Part of a small language model's weights: 96.5M parameters.
Each number is 500 + 40 x the weight over its row's rms, rounded and kept within 0 to 999. Layers, rows and columns count from 0. Numbers have three digits each. The size before them is the row's rms in percent of the matrix's.

# layer 7 attention output (transposed), 576x576, rms 0.122, rows 254-255,317-319,381-383, columns 384-575
097:479512498491434527516416509523519484520541473491464558532501525491492495579445440522514454499535518570482508499490524573523536447448509560447550452478573556494524515474458525474509487480513508521460502479417524497425512537502457539428542493462517522532428553490471448520489466509485504516514541513609482547537483541510457560543430479517495497496488486500509556487493402515452503571459480541475528424480498528517452445458483466469464531492450499576473495531481435557505477392489512543489589531470482473508559463498438489454449530529560516501513551528469489543436507502423506414
092:505524518529539529450540461514514461455476474489464575498535487498469568540453458486554461552545575493521540463500531438479469537493505537509463426505456460553472499470565503518486564484475612503546551410555473521466465513523524446472516572522488494431559538454516544448512497521508542459554486433508533465449556505527547495506461473546526463546507549543439501557492500501527528464517509484509488439410532540547487539531529489515523566447544495513472473514530466505521512517511528477474539459503527503519547577548486551465466427484515427491514534485501574518502558475503564436
099:559540579483473424479498518503513507512472457547503519496460539483509560570490582516497491435523462457490550448498480534411546517438495518455481480480474568540508436418460460455455471485591455513481535468476522493547494519449486404471488434557537488473489612447499496542448544472546550541509487550556483508488510536588528489474426545483549453465508455483470397501490536536479484511478498518477471488570519497513567493452390515533461492491496487454579515518481507520542544443478422505512503490493530564529436463429439450413496518496512470505501540550517605510531482466508476539
089:498552485480483522525495539538500494451560459568514484510455474551526565448476500460495517522523444538483502528465462476435390494469483529472456501469467520488559479474514467562521490584516573531579494471517462481455560477516499507531459521472477501507455458494477577432574516476499487523470508492538476449457548520483508459456512566554466573493561461499469481507574523524554516520551436503517512529491522465522500432469534514545517468479430482528474471448480480470538493516493520480476416489472544511487448480506495514424483473504478539528473514577458373524502487474468547504
102:446537503426522465560417419500509525463475472565469501551439485541447491499443464527456503490520401494450492472470528498533520523463539554588493460545563534528524520499466475510548560536458448534524500551455420431483533505458492474527525501488505506555377544522522475457461560510447488535468457538489542471523527491491392550461567501518486423453405494550506471473528505448535518582492481492553452398568553475471474479518493413539463469515470472509494555455490522438562450517517561496548495540498511528484409478469530484479509516445473512458547516522397537479544473495549463500
100:535494501501535499505489485547431570473469481559455472493559484528434515586473399545559507565543500514496513523558508495464518416532545495483495441480404535520394512410518492488517497509584549568503473422438461506480439533485470443547450531497428468509481514547524492553572508547461479472540526486516530545438402517516420514475490533485523550530520469523441546538456511521501527470509514440543491524531505494584540540512404482524486520467504448450445423531467446527484540483487451501477493480545505568457503554473517530448538491499546497435554523522463505560524496547529466542
100:466445521524496474528523474460520469453449544510454460441479508510462483547452508548497554514527525523480478516484473505497546491464468364547537511531531496511475513513540467455528465549515512578480567481532539532506508483497531475452473512439569572489480436536491581411518502537523432480460447524516455452453581510520533449525513438528524479467562552528528459528578414506479549524480477477530595495476437498520507542505491516539562434557462596528537506546517493479482555531573480488440551524462457519611523481523512441482560501514527438541416551427414503465502503437533540462
093:460557486516512460444428555549552514549424554487589413542482471463453522501527476490448521460554451557547543453475483461540532436463554461510507495434539431548582489489533462529486502469522518499524592480393502530484469529496523567504514477467473532520463518528507475463479463447501499503457589491527527555554478496504473514511503446543477589502489468521477509509463515470490494395458532502491446595535482562504481533554458498494501401494540519497537566512490506524496460476533549494475486526575466524566512474539539514540425515495530459512547479556431483498518522582456551432
# layer 7 attention value, 192x576, rms 0.142, rows 126-127, columns 384-575
095:525515533478495597516517496527490483517534474488474571513501499545495531454404456472441501564472463497512508556469524470458481531456465563446515511530443573450445466463418484506512591569481531461510488505482441531442557504499483505458579504506529490496548573465515509474513555466549499448539529417466537448445498571504468504493521473481441444497482499487501496539513520572612523540478536481472541517490472514448491496502489475500449527434505472442532450458453481533540562459431625491463519526506569450508488491551562508486483502507491529478539489563539452529500570473528514536
091:481437512457525453545484458557545493545464446543501532506515489551504474516500521543487452434539510496561493473509530520516506475539522525474533460515554483448504432590409538518553419484510455479521458595459495477493449492497549499495523446550488513520497463488482527566529477524459543491512451490519547487486492510466389482535537535522570518470521522400560511513510522563544440502558476520482548494591556506456494526475487557483469473566481462545561468492477587481471499428533507473554512512501470447472470540455518466483568514471411506482481506503559508504544469555504488525
# layer 7 attention query, 576x576, rms 0.115, rows 384-399,448-463,512-527, columns 384-575
104:464464569503546513564454552508517452390528465484491504525430517422542539500495544537499538552458476550521556420504529536503514519524435452552515562484504519488565423576466433377440514484552455518554536461509468478456519507523569495511461486482514538549530464522471522496524431546480517494456488490541526456451533518490518543497503562550495477479457454536469561527493550430508524548490524499500511507513479497398482512464519487494529532498479419489486441427543476523435532499555487538476467447454516468544454547444450578492440490455581502574462540486429463538470500522521516502
099:492502454478488481514497514486527503530520536511492481454534524511460421491545448476557436544476458456418516454486521507517498478474473533476477514581482443505521391541523532469490525574501533535456507501455472542482461480508465488467487498468525466482489556512523527475454499491536520512499505517475484479484454493476565521447482560549498451542417480480506518486474444588480537530485492504493494531493541518533447553467529445524495462529517511443536556506565489490518492461502508489486486550523442505491591516522502451472537521583433571507449525482547505520492490538438515491
107:514528459523536475558570501500529544564521487557477488496508480546457470472529507506539439509464455484438516506457497497512507361505467536428463508564474490487520366560513510456450490592455511499426582485481397522518484438459477504436522520447545577495443563534533460438499481441512487503477496570417541418501546488465487517410482526539500494496450446537484467514510474536567479506499481531483483554543547495514476526466568506535490454479484507485473586531488554477517514450498468497499462479466479485511550465525499476461545546569477513524484457509509515506456552530462488511
101:576514479529465492481514518481539526554467492515486454545509463539418506498547449444515461492530449443454449550572469444449527518490498514474485435478526503448461530489476600547530534552437535487493507528525518505487489441464474499498493495530458470447490464492496459438501591448495514529496497550484477526496511510535544511484506427501447518502543519473465458458434444549490484424516456523494463447495492446544498532526494521537513440537516570491504577543521497444477453493428500498561476573508517541483536511504482436534544481555490534464529553523617490447462507411433462488
113:493419494527518499514612489507500481537533498587487505471456504541501516544486530520531424501465462479462466501438459547509469402539475506452492520536428544463546406473478552435471507561459513460487540497418408499515455517511505460400487464498540561492443504494485455445451493448485567487437511513445504406444593478528525506402518487552506523445479420546500499495505467595525412520494502527460502498593447515532559551475553511541471524580473512523507552526525479503509540531459507548482475470502540533484521450494464473479501531557493525441504484508453467532452450497495515452
107:557505441564496495438546509446548527495512538526487538552445485532459502526543504428578484444537452464433494531517558492407579545503527513533453443464523504467501494458486532504525503502487560500506485538471555422479484499475557481467545502557441441479471462486487499451448504535433521494497505519495498533492531438597539530529501414591443533508580485467488500492486473538461552504563477519446476439458445439493472486483504545552477448537501577495470539541610465477439485444467517494529455548475573565471547487502497450576478470519477546468564511475538454495466530512464450467
109:505529492512426511495451553491504471435499502479492468508548495411475530552486477556540565545457517506520486545561519493437499547447547495555450459443537456567490595477506485526510503410497475547533463500518538554520475509509520493617493482450429439525518515518491561489532504617509482524577507463566468545478418498529505454507447456534509569473537510481507526482476442438530502518559465511536496439437453477491479518524466550481525457480512535504506508473499494488418512445602535502510474561562522561478500542500492516553500440472498498521457509460535495447486485488536442621
105:434538544413508551479514475496486491474499507506532520487472547526553441525474478535492547490520555450522575479521517480573459441571532587523503454519458487483437542459486491479571521414478421452498474542476483555460486497459482496549459536456499425484456503566504435558479560549501519438499526466540554396482411502421447466490474534390543497501485532494530505483567499528530472497530591450587548559480503562498470499511514450585543561496461513530570519490410539521556564490502512481470508477585510426493486505478499534443452509501532456469435473541424511531521509487530475510
115:513415514446543557530508465512467501488558498533446533463487461553557459511509455513448454509563499463491513553506492452577509433504518543401549559572427489549484420534422492470507535566503487479537528508506492508463516499514533547450542569455549516501512509505535492563513524481519507535462497543467493412528504538425457528466496599476552489570441469429473469503468558483562486440527564454527519565500595518540505521495535443479557506516538429469463495474471555530514515542482516451500524539501452487497459492471555524415520617426535490542492538468501584513515519521448567509
115:521457473539530467504526472546513453551503437498418493493522532481510540520489567528451490432520464529463474529463503505490475567420423500524480517507481518471504437554535461478508517558535539470531550539524434507468473503500533471473513545491539522445493452550414482442483425470539551571487497551447478531538601559547471416495518524494431451474448470456441514500482471526532496495474543474424424481541533536485531501497493517425483506517499480507419509487481506502544536560491522548457469509475488567470499459557514510481519555419523496504481561518459481528480487531527574371
104:513562495504428541456435589458508471494496539448540504463410469548480457510511498521487491499569444530414534517548489482461532481576511500540443497455563483453548544508505524486540487505500478494458472467514550500521502554537529512527541504466454454520549507484494497516528520436582512511491431557520510541493450433532573546535510429412528549481498511484542425509490471502491496524519514522510547510464514500530428496527457480507538567555458551471507529469552498450480512445462452433498411498498505555474517476548458491588505501485498521496498471554537511435543528401527460528
107:491548461431549562467494421500468510542542496469456455464585499462473485450439465446458491495465481492471524465543491518474451458551515585507507523541436494454569456497473536517468517514463536523455562474502514524460529450542449509504550522561491531548476477557508454516475492474547513487480548596551521432518522452432523560430504480445535509491414504407473423458625496498528484440500528538455467542540565500470521522519455450533481477489525425488539461465452546483526555529495468532543396535447509492507476508431469524491497546516447509527485564470516506541527495502428439574
105:421532493538477492522498465511503462494507554466523481516456479588462463504456466538473466508543405446415532534546496497493565489537516475461445497463473494450519481431377525521465538562466461502533438475530461479444476483523566517582498470502515499508466538501494485572492497463398462476579557489582543422493517466462490493472477514545554609490482501560546458501487502497441479556477467502480506556533516487524517534504516480510513550464522538477516518461477514526520498541457519507462529516507468443465549543442439576519505505531474556488521475485481552506511547474472470596
108:482488497416522494529548490511504510457546465495493491473506494528495516452466533470536533531472499537517564522559523413553478511471483477441517573598501512469452473487479501491484582511442551455523488529490479596481457468525454437489568521487549495479558491489509486509495508471514545435457505532492456461459460454449527511484588577471595458566491501482466458528494528538442499498542492456478521569505544524599503497539537452471576497520525438509488501507536486527524476458518517448519515462460471453546551446535518510474576528554504490504487463470553505511484487485491486516
114:556556489524497470479513509466555469480476527497475513508444472514474479523429528508467557472533501543453558580504486516520544512467527483538456479441499469481537476471512556557526555512508544542475518506494546471523491523566543485479508516520513514560538577445533510578445444536515455521482520551535525465520473455475491529423523594524517595498448463530575502515519469404477509490517503471444478488540526427490448603479467488555549547521422504496535445463513498477522561475470461467472519466456477486477481542378393533506522533530507550465575456522576473500536465445516473585
103:484505516528591475442442481451495557483526513536557535568526508535555535471514478483535576574441536477501504488474579503491522439522483477478524521534547473536464464491543519426497514480430522545506542501491518515509499450515470491457468500501450489518505449490552606576515443505462518469456443498534553416466433449492512541502534492502465483469422515507539501551478455495468460499500427533523558469497578475495499532524463459473561514442470501487488454515511453504538489438514502431468530514469515495553543523519512450467578485524534510527509493463507534461524565434544516576
074:472502491476466540547574441480530494510549575532476550501508458507475493467571533510513468472479555484485480527548659525522471511535518565540452464523439500437513536494491489530515583578489517503505506484465426447484496445484524497458470441484511428548576422510518510469496535554449448450536537519518455531522538526533463428486582532435544479499521496477431502429517453448445517497528502462462506415455444534543403546504498537576535508525515535421526450537526444529483526459507453431606447552430452491535663512530555521469479509454468604469426464470498440440435540459475459452
076:450465500481462535465457466465579437510512471518430551505479565434486539566498481534502525509470469415414467481427489479455531474448481548494540483526468518554521441502503535535441533466560569554526574519473491464480499484474482514621563441500491550496484507532475540458489459506535499503528458577532498514463483411531452571430528504495480463493435480517537424572502496504516487469458494468510528518537469494533483522480504525543447378452515521487446475564418550510486528498574558491413487523486509543483461490430482497550463476518482415565511463503461599529537479505530444510
077:494496526496464471483442539433503458472519461506490446484467499445488467466478488527499475502467494447483519478479470542474532529507493625496453488556532449509570495467488476515430438488555482570496509517484509523456517493446499533579498534492506523581528559534500494463485473467514506529446469474481534479533468421527461550518503457564479531566403442480541469550524573510553460493497552517571502470544481472543531535497474447533463441415447501533520469561497510451492559420518485495451452489493575446406527469494571543546558537549488517473580530493469581470516435571509503503
072:511511479450554491573490481541568431565461443484599485539434449467537517470465454471507529522625477541555556493510471480549550505525511417487487547491543425517578499524467493463546464535555519458497511461562496487501462552495511504561509586505467490518467452492516508483437534452467519527486543552521477546510501478493540507498453449532529487497437615494534454531452498479493577510444494525480434528536516525480507483494506431438463522463472496510485482497499469473537492507494543505479537408535485532402451509456419479485502515540544512459510508513541456510544452521539546516
073:475536549509501449503475557456469529442542494508489473485475511431520488513530466593474504516512512467502508513498501522508497502514488596498543502468496470522505458442499464540465475450625515556487519447478492574540427461492531477567507510474466530503489549525556447458486498570526487516467474440507531475576484415536519500485542537574480495493434422528491503500567595519531502501491539520528558478529449506527520544484502505507425456433487430503430429523456532540527524489579526437438430526508594498477487445512514510550523555479459470487508545475505604478500469575511519549
071:504505516454449522486528480407504587468419541524528467537424546547586457529510436474493530487584546508545498538575561507518517511492554543538506491489494451431464501481469460475485484527532527534501484527505458549472544528527482449560505499504479435450488437558464473519429585498523459514492539491491459519526535504485525521532433446605500469485452491501495491462528471454533566471437517547564426450541427533451463460499495510492538535523508519455487491544491521537504528465466504461496402418458522462421491481450483505524517581499503552451527541474493468460510461538475506500
072:546590428520485528511535477561583452507511448488480532476544425547495507491494532471475477515466485522475553464508486509457518518511495369526487537504472520488541543537482554478512537494443466429484467592503518453478512512543496428404451538475573428518489510493471534500511427417508487479539483469493502484464550539537469483519419492443538558426568509521456487489489433464533488544558470470409534493437437430550524513548469534479572497579541491473575511482555496452478473551551475551531462514551449512531573543499479448486503472543512487485469423490504438480507511422398511505
067:515510510460583509438557529472511501453480486492497492475508544521483410471459494486514484491405489453542494434481504504462460448467531495448584522513507515516465457507497498498504537485514544461483567536523529524498456480467476480574478481510454453527520489451500479507513521608528497498430469462548496567539455451499502515463536480486494510535570524512444495525476525543476478439479522454526552477474544465500468590560410535557572513453552411496478534513529539531480502479571446448413479497496561445461537535529572466437522483518522526520548450440506464457440524527458515500
054:518445560497526418495477577448471488491513509489507500480483498508501461427530451568482511551487495503468488435473502511446577446484452567459526501455483476572491522508495444462461501408519527522507531407516470515469423490454458514546539460495488524451491513460560510498517513513510530444509527529508544501444481487498532518478539456517505512538451533435521480528460599536470460528487486498575486486504520566527516502491506484498455403467456477533495491568501526509553435448556515468454461527492546507527577432531468460510555531477519515544424612455481495491442465505490531491
060:466536498426478552490581434463525554510518438486578490542507551558530486491495543484522504460574516515530499509496514466587533386505497600479527455484540522479519417476544436568484518547486531507486469543451439473444451489532552468522503511472497459495510458555483522576482561538457471544417488523505518514538549555541484504508476553543488425443435513426470496454524516435549567444606556505466466435538504508531446499500500505473571603573496463428470474525467503458496539506467474523501443465465496503529534519521450459535470482467503527524520443518479469506474503510514489492
074:550546525506535515520547566465436501462474530477540487497431456583481572528444456589484491522576453523558572511559515508452529600491509462525465549451479487460461549574512501449562523496500481431455541460477498533482544492487492497523451498513468459535541448502392512468537497465500473468549491505552448502464605525468509493484488488476568529470542539539431506499510469533478478487474435471533525523466496513542439505490507504446500540525553512506529545554529426487470481524495488531458479527520387484463486527487402503554573530550496501463503472501488451527513519436469455477
072:452488448431531508424530508509484499489464532450460478490571465491492466471432481488492526520520469578415368449519434499522522481516483443549479495549509474504516503550475506532458487542501508529506514514511546492449375477452500530448536531521421527527519567434479513461551497487499494406524529532518494476487470425512490539449543549440484487451501557428555423527455577455475524482520510549504483461442488510519593503506465511449533461515435482487425468522492483525478477480477522460496461550440499593519526502506413529523519463463487606484417487478515532510467461503494534531
066:475482513524436487580461521502451421505443475416467503470539580414515475490509522467423499514467448485465558496516409473492509550542458528500473484502480585580513485510484528484478500515528499466524520502514490434573541533550469532495512515476431528483526549379483459494486454480461458464481498467480547482495542443498472521487484536488484534593508490530520489545528474500440452524490469531473524527449511477528564534511459615509507424521553471525505443493503543502564468480577509504498500467467512502491521510435515519548523493522527508529518450509491567550476461527504509473
068:461522472523460507471455512511582478511554483582483492511494544508524495425530534461511555502450541500424481402439468550550544496523440481509495480507490468565522493508513495476456558497444493551581508548493519465471531516463566431406544501499504541520514579501572563515463531496589481510451520510484504496510430422542555508519533468418511459541468510496505483533502536544504440457435468535481508490542498457535518599528500519524488504489477485539510545521480552565527510489520504541483526525442530444530539541453549499478515533529472469438487471457551498548527450536518485494
082:456554498570441495584434510497523495497499560489468475547551510450461489481462518468467513501482549476436526476456473482546520471488465493510461479516550524515499511485521490523466549493444486538563567519526527451496504553485518451475518524461486490581575555506536514500519496421556492514486530484478486493518472504513491522485503567401541473501536482501518474529535508560485502477464487577498553529490515455461550507483561573495459503490444539499484426540497498550528530546487479561504497535483457489518471522423559579495471480616504500450528428445534536504526461557454465533
073:459533482537498541500503516449572441505487518576470547513523406540508522474464541472548538494460518529449503499392522461499500432476446428504406490516536490436570549473500484534521546494440524552556497496527545468457481511467519450491507508515552561485548500535484505579502437507540567512468530545451501493484453487477508533467552451462468519439508448447463456532432518510474460514581555514517479496555535458550528551466513475495479538460500544496496534543550540542466498527447566509505484529493447496498511577481575525434456532604468493439550545480561513488490519517495477506
049:563473491479496534477491487460550492490519605508497473486410444512437548512536515568522570465475452490468519543555542463521509552534459504502499481466494473463503511530534479551531532607416490495503520580503501494484460525516460459526551508486475576493523586453505493470486509519533508469521471555460491515499582423488434480514559537451542480548569393466452549504511462467464490536563458502452516516490532449539462543511490485434500572495503481430551520552550539544510528445437437492637534517413487514535461464516536505497499542577483498505438441473470529500439549392416508486
056:494501550470509483492518496481600572493558527499457554498527481507508522480457513528519482552487455514497501427499473447538504477425492545513556515452507472519504437483491571536553486472516499523455471589425444462470556541452512454571550451466495499498477502517528451488524472528451531505523431506525456470365467426505535482469524507512506505414455480528564487524503499559491516564539557544470512488521464451554472476401579526536465451522495492518544535518516504517506546500494491529491444504480440480497505448471452497574461425507439482477515534537553530503470505507510568493
054:520484542469530446443572510551582542491539470467460457471497477450508525499486518544556503530490490512487438441473543390491525487486487528535529518480564497549505435456453493475543444467591495548446493531491455465515485512462523486533559505532488496471459489551501576520501495534467430526488538460449556512434503417505532453467475550498484509501447529433599519548504489560482489570527473547515503540473528435514433501380517572540480408490538478476525448488533483527533497446555460507450449548540479480511486408495453479529507468485463516442478540490463542480535514537565587497
050:529521544535519503493535544531483478469498466477559455504607528519553502521459501475525441463556508535539529461526474436520507468469506501504544413498507510460476514501496531442483466446579487493554535418533497534516545535412548510538516460508549470483492500518522512473482446522518581522480498501503517478536451513498466497498469476564554413501483438491464509516507556503498528425467481457465534437522440581517512435520503496510496454473536448496455495518473376512530598557525574487492464473528476481487465534467523485546473451511498533530541527446461452463578471506575503472
061:479489465455503481501592523551435549513577504492442480482481510446590580563509517496485509511502452567493488411506493485511612500417459540516456464511470492531545402489506438467554446520560510514435485519545448471509546520495423507450526465552527565492495506555467535495462452487530527501434441490454503440495525431474559467475493509542474545516436469497623508541532481542493431588448533436499507529479481428521492520418516569553461523504483525507483455549529527555513486446522465484418481526496514500536471445544540479550443536511464566515465506544481476447469544483597577450
055:511568479583559502504535522450555482433526551454535514501528497487465450511475541464519475504531495500542580471508430487479486528497517499585578462466574494465464507467540531442554494467506500489457492423510554532495506478524572496534536464439529461458502465556553533497430519497480519554558487456464537511547498502468539485510487495557513494474506469523456513508460535503538541491427437510528504446592443543475575518493402513570389409453546587568491474461490432503501531527485523552536449474537436495493500487563502536515541436512510557429514542515523523466541467528524497490
067:485525449532467549533453494398497479487490476520485532505521482525477428463527437534554502489517513498542561528512572498487516465526542418503506503536457520463489595545494561492450475483432507500508497542479545506430471462566486520486508482500480433505497555445487493490551483454498535440482473506548482507452415540538460520482503464513507474505599580523457494500486494550493529433562514502493541445514484571474493520604517486488547510507469473534575531496513509516475482464496507492528486507495500529493509549492556486464460552565477452523494457458541513560534548485555464596
065:462426473498487516503518470520431579483549475520478560515505496541418511556504493468488490494521513520506552524481539524485528485478455536369552570563442512488546570466466507559481524523462413436531491514596488472491484496522431487509541543528485437514527419442502485539501451478522458488469459464545487475476487522461507480541492526417508450559481475467527437510430487517528451510529519444516559515457561516461468528570624504483541507474486416480463509474489586463476437500446504472499536494445552569544467562459517428526512536453462510507473492436570527536471519460508532483
078:489436497389515503466520467449468553473531557481406510487464567492542484489476439490521508530470552539413512588582517462582480473495506580434493512518493500551516477514451449553577562472523461432509602510585486474504461429479446500576525479477504540501495469493498473554464487409526525427447458512468446498481474468487504536449541522471445451513415451413568446448495544487490475527507475432593483508477604463525446503451472461498570474479496504473483437515518562518498496480498521474464550540524445442571478495525542488468494523443496476550504497492495503440541495498506546508
072:494486475505507453531456463469486476555459531500497510474472489424547569518500562495436556480551524488512500491518461468572547486443438480473526450459531498525528413541575454490532539449503480496478528493456477452543520489449517473462442496497513490448548466503524520480473500525465585558472504549435495541586584516464474481553515579445472482492432470491455532500520574524527573524461475472511450499578525499556563486491429422509454507520488497498480436459482449559586488553472520478461453482561503480539471445550484532481483574474531480457485554521533496553525508488493493466
108:489495517495488490480471443449540440492475502482515449498503513590499513474464495506542512510496534530496489446522529538425489393487497507462493498489527571495528560508407517519459504507452486517519529484550500435516524422519520506542524507530524522511473528475410502600517471392521508491502478454507487526439468495527504525496589431541482497440448501504521475498558471498453517506532422582485510475542530500509480492520506489523534536504463503439547461506571497475474472507544492471533517502498471539492468519504539467558525505545507512481555407464511448513532510446516486551
090:521507449490493498488491507422454512504544517521483471506474486442502522458459479478529503568487495582369513522520519472484448509528516507473454544517481442518514531541505490518491539543512509499492556562481492531491523485419481528490501539502517453547549454445542486477518484527473554481490532490532509510502489412484510530472519531468523478501406501537459461546476511576559523470493512524500505525522524467502523544485436564455571497560486424453420497510516542586495514491491568517500432558475499480490563501436522503448524476459541512579541530419495512498467508514554505550
082:404503462513478498469528514449499443518511535391469488416468545531457473467443450501583452524470451534472518568519495452420453523541399534558513536419543535531480504514430524581509538499516488468507519482504519458444521516475552503540534482495506531542468548459461472543500426440508515477516466465596565530456503454516518502452523506533472514485517556519484487510523470530427474514540512529478500458500541453494467529548473547508508577488474532513486512588479540493547492492547513480485560480419435526533551536471511456560492383582537488491527419540480520438492524497451494495
090:499540450413536497508500530501502537441561528535463493472481500441477467492481439409560495532484490525493481559586474459525469575565545485495433517536444445507467506435533460503542495547461597461478509604470486542486498428536472486412522481481553490478532470475522460525515520485501523414493490468513477453508476485492528529476480520459528532533462493509544450476449498516558457548528524470529525537401529474531507553511524486465548525506578466589451525485472509538515565404556495501530445461551470502580526495490500445417486460487534459484536404484471486469503605471473459545
107:504557508479462531535530502444514512537465523499488530485497539505510540457407478478512452438540534529436543517489474502502527493474522500439450525513472569509505464503501540560512495493521562528498539535476533420526515550532459492445495480453544487572510531468464478569518448459533497460484527471465495540509508454525480562467514549492472560490407439518569437523465497483524430495533520495483479526490539450568498565517462572470522583564488522508486493485473528471528561536534490564468544535454468499505448509459509506465464483506536578426531403483502489477513526438499482497
088:526495503448512492387507472466524535530519511564526491486509519526551517438494473473412490535473524554505559470419438515483463463530513393463478533558561492485532498473528504456438516479466498486482509523511531443482508472557462494448482467483521520487532483430502539571495509522534552473465455545475424393476487437552525541468537429470533476474389502482548479502476487529512444482547429514504477537490508482482593520536468490489479470484506426457563453487559522524459454452492508523442485470491532524476524570504586536491593519547469556471494468452582432471517496472511543515
# layer 7 attention key, 192x576, rms 0.104, rows 128-142, columns 384-575
062:613490562499559483501443474541485502453486519485501473496487426493506534506516568495549490533590530515506414430473474452467489570477530489476484597513586457468452545540460551460495551451501529507509517525471444567557503498518460537544489599496449554451538522473439481563458455491453524475544448533409487478459483562535527566524570452529553486515463462545560507534515469529535594482484524471503442504451551576459537515479482497495546498529524516427549526495509550516448486505475470497486470560444472450510436470435478526531524481488541469555497528487459517521463500456570453461
059:490507519463478535494504482542540448567429501483477436490494514460437536601494473509518493514543438542542558551530462490490526544494553467484442550480563512547551545450450536499454477515501421471542527545499479529475490426418471476438514541500483450472546495546516505499546510552427460496400493534547584463521570460526525498556527549413517530517505479473528476440519522450490467529554460531557460459490478521515499436542538536479550488547523481541492565482545439487482493538530466517598536542500526535505413512568449482480505462494514513545518491488444460528575502479536539506
065:438514481443490450519548505479443395516410488527542493549532505502467468507554468502497505482449427568525498500538457571515514444505567479551446466505490523581546502542458562501507511556456547499535513461522534449444497483449450488511438446525433478442564514532465522502459443528522426607507500502505486451513510486523554477471540509492447439504520535419470506473510550468552419500518485485486492533562560513434558453501515527477505495507515455516483548561522440513511457487449378496536556505539527530501491476501471460425517477463510543540499454545453525510490553499458550506
059:513501487520527512489485587449486500467534450458527547490462464449511492459475500506492472500447423503552553500521498547447498428495461601507468451541521537490501504490528486577515454541526471535485496456471539467492573478548495562478471517538548467503527476582508531482563496481547430508498521488539495522518502488463494511504468514459481480467484542456531479537498513477498462509526455493536474509453461404490464472464492408467498444508499551536496524484495474406514470573560511553547558457452523498532538502537578489572541453482433442410478487480539538409488473507486473555
070:383484471449515525484538534509463485491441469576521436491525518516411481540562493485481534534473461514505568520526447661440491406491499469547463491469497531507550447562427562513517449500498535496480470497499502402477532499445419453508514435577491485507565511495409510504449468516477457572482478474491457524492506515528495436506507515515457397502475470483552499486506526537536436534516548512513443461561527491443498472490521551502558473514520502515438549532459508466459503497473392517530513445546498475506575507509506498492476414535517510576520513519496466472441517512435532502
082:436496456486527527449454519516460534456520408485531525489515450489510495515450488519494477502481488500557477472519505568486536498574505510546523469515523502536488517542508486456482508489541458538482470440469505462518607561546470518495507491515553546558561502472538560479542505558547524536530459455478471518477506470494504534512448538502519452530465533535605543539468471550554508494474514474488499547467481494465471548475535407462525457551511514533485480463492474426517476477531488456489601486458484449477558456507506625580536460492449450410452510468553528465517502530517485519
077:503433447517540441473508476491465536463537477496494549518557528478459473434501449521513500549521515535447458499447454462557550512541475459524508528460500454562459496585551515432498470479517455487390591547458483476556529597544485543425541488555560569587546463433516576544475454427510533514516488480451462490527435451543513527491484482547478482526524521545497521574448470510424554420474495453489514559460499492535515545464543448447523507548519477459546489458528583497518498562496527424526588531508463480491541478464453541517478513523454493529455531525515482517550482531582456515
085:559491544460444533550456403529493460477507524540462523500502524518425471483457511454559503525566513558515452557546548491583458506441449459513445554528532516527488542514482484526486527495509435518519529490522570539464423440487487444504543615466520562495526515454455467526491497453462413514456485544521463509485511494513536519502536505484480497493466467456465471472481519467462421548475451453523489500469443484577526425452485571424550445519541502488582582522502553518506518543438546453491502508455483511521436516497474423493488564523473595575568467467483503555545533466529516526
079:477432494410533450535510503502485472499462510555411478495595432455450502543503540466498483495560544524479453522574524482564548491433441520518483591506532507509476489505458574501579486454580419498430601467486487527524560442487534511493473555484525538457469486514442457498489437455489520539487478541429451507549459480519516453500472541514497422512501413462481519472454567489507481515474471459548539457484474559485546507474555497462516474481497428539538562503440453520524571537466469500512484506521480517559538438528519492447471489541468604568557487529524510519546525496503555458
093:539543522566517497485475497560521572460516448499483504471524463550516540531462555562506504530518546450557500478498596511500475584493518559482530487533555467546509477491448440456442559430520480521506463520554493511549527473513482540495520544558487503414490575472500504452553506504494475499450464475420469445480459491422505467509527486536519572506550473546531512494522470403546495542450499540504501506467415559512454470520475427562544479495544516500544466493535446442501526518532511531460465501459513473471552463473515460547552483436506363457487496507488544500476507519540500484
104:507557454525463492516499490507490427550511463468466504490495542387433491529495477525552532525460556496446486585467462463549518485470474544437458494512465434548469473512500443483450544538496444480495505579488490521518488561483452498418496518531477503497514525473508487535588482462478465519435538450529466550492478502633510543545489503489533480532501473513467461423495519589559458532471534469490541549448509494495523521493496520448490486505540502480442514466522481538557452529536527478517568591519421497524599527511579440523523586490475513528547486510462456462481520508504479553
094:490506491463472509500446546463496561495481534504464558500554499524534493464466495491509476499445517485563485475520475481449479442568477420559541495530472489516511476482475525488500472518500419524440500402476527515445437398497445459556490584490535523558494529514473494464450519412517482497488427512500535489457484521506539469446537473475478438470523497490452517520496483568532543469514409490529449458561572523451558488518487534476533487478541479492484504510493586513505511434504450435443540508479598560523372457453473420567591436504432573473556488519469519504540501505525487465
086:514542479431499442467566451550504436496491527508439516515522502500487490427524492501524566533529558495503532597499488535535452485454495502557504545520443506483487526564477527490506511573475465608499473486553509522523469534552462491446503522558519498549517444511444524566500484456469527483470503503511484546540449510549523455522503472471522469502573480490456441476485444568467479501481555503500510541543495470528517498491522510506468535549514537569515502566504542516469487528532480412480562502485425479467451453566439462442507558499486531471415452553451436522451481530518480619
087:540499472518528496578567533498523542460516449471522440552438543493521511446490514530468513522471542476427535497484525471493533643531462524503447439508528554458511488567575436430480529542553569490526495547503450492480467500519502514529500449465490445476426487541524460493526445457555499416468478475484558468460557538519554507536407539468514536514467429520477494489533470509592505532496515476496520423487518464502534457518536520466479489521525526489487517518492472500556499429495543520450435524574537530532509490525537528489522537455482517501536470437511522453503615515482538512
084:511584495537460474556483541579510537487526528544480525601475504460507511506503554487539517496530516501450558509517553458491522344477499518486492497537526535455510545489514516507549477515465505508560530464494438500462503485485528491518512485526558497566473520484526461560559457534404404579473501433647542494524505544529497566550545450551481510554501508471473551496478469561521500452478521485503509490489570543451483567520527523494453525543470509444449465493520505517463415477496482484585478532467438520567535500410415578500504499499545577529523504439435531510514505481470439474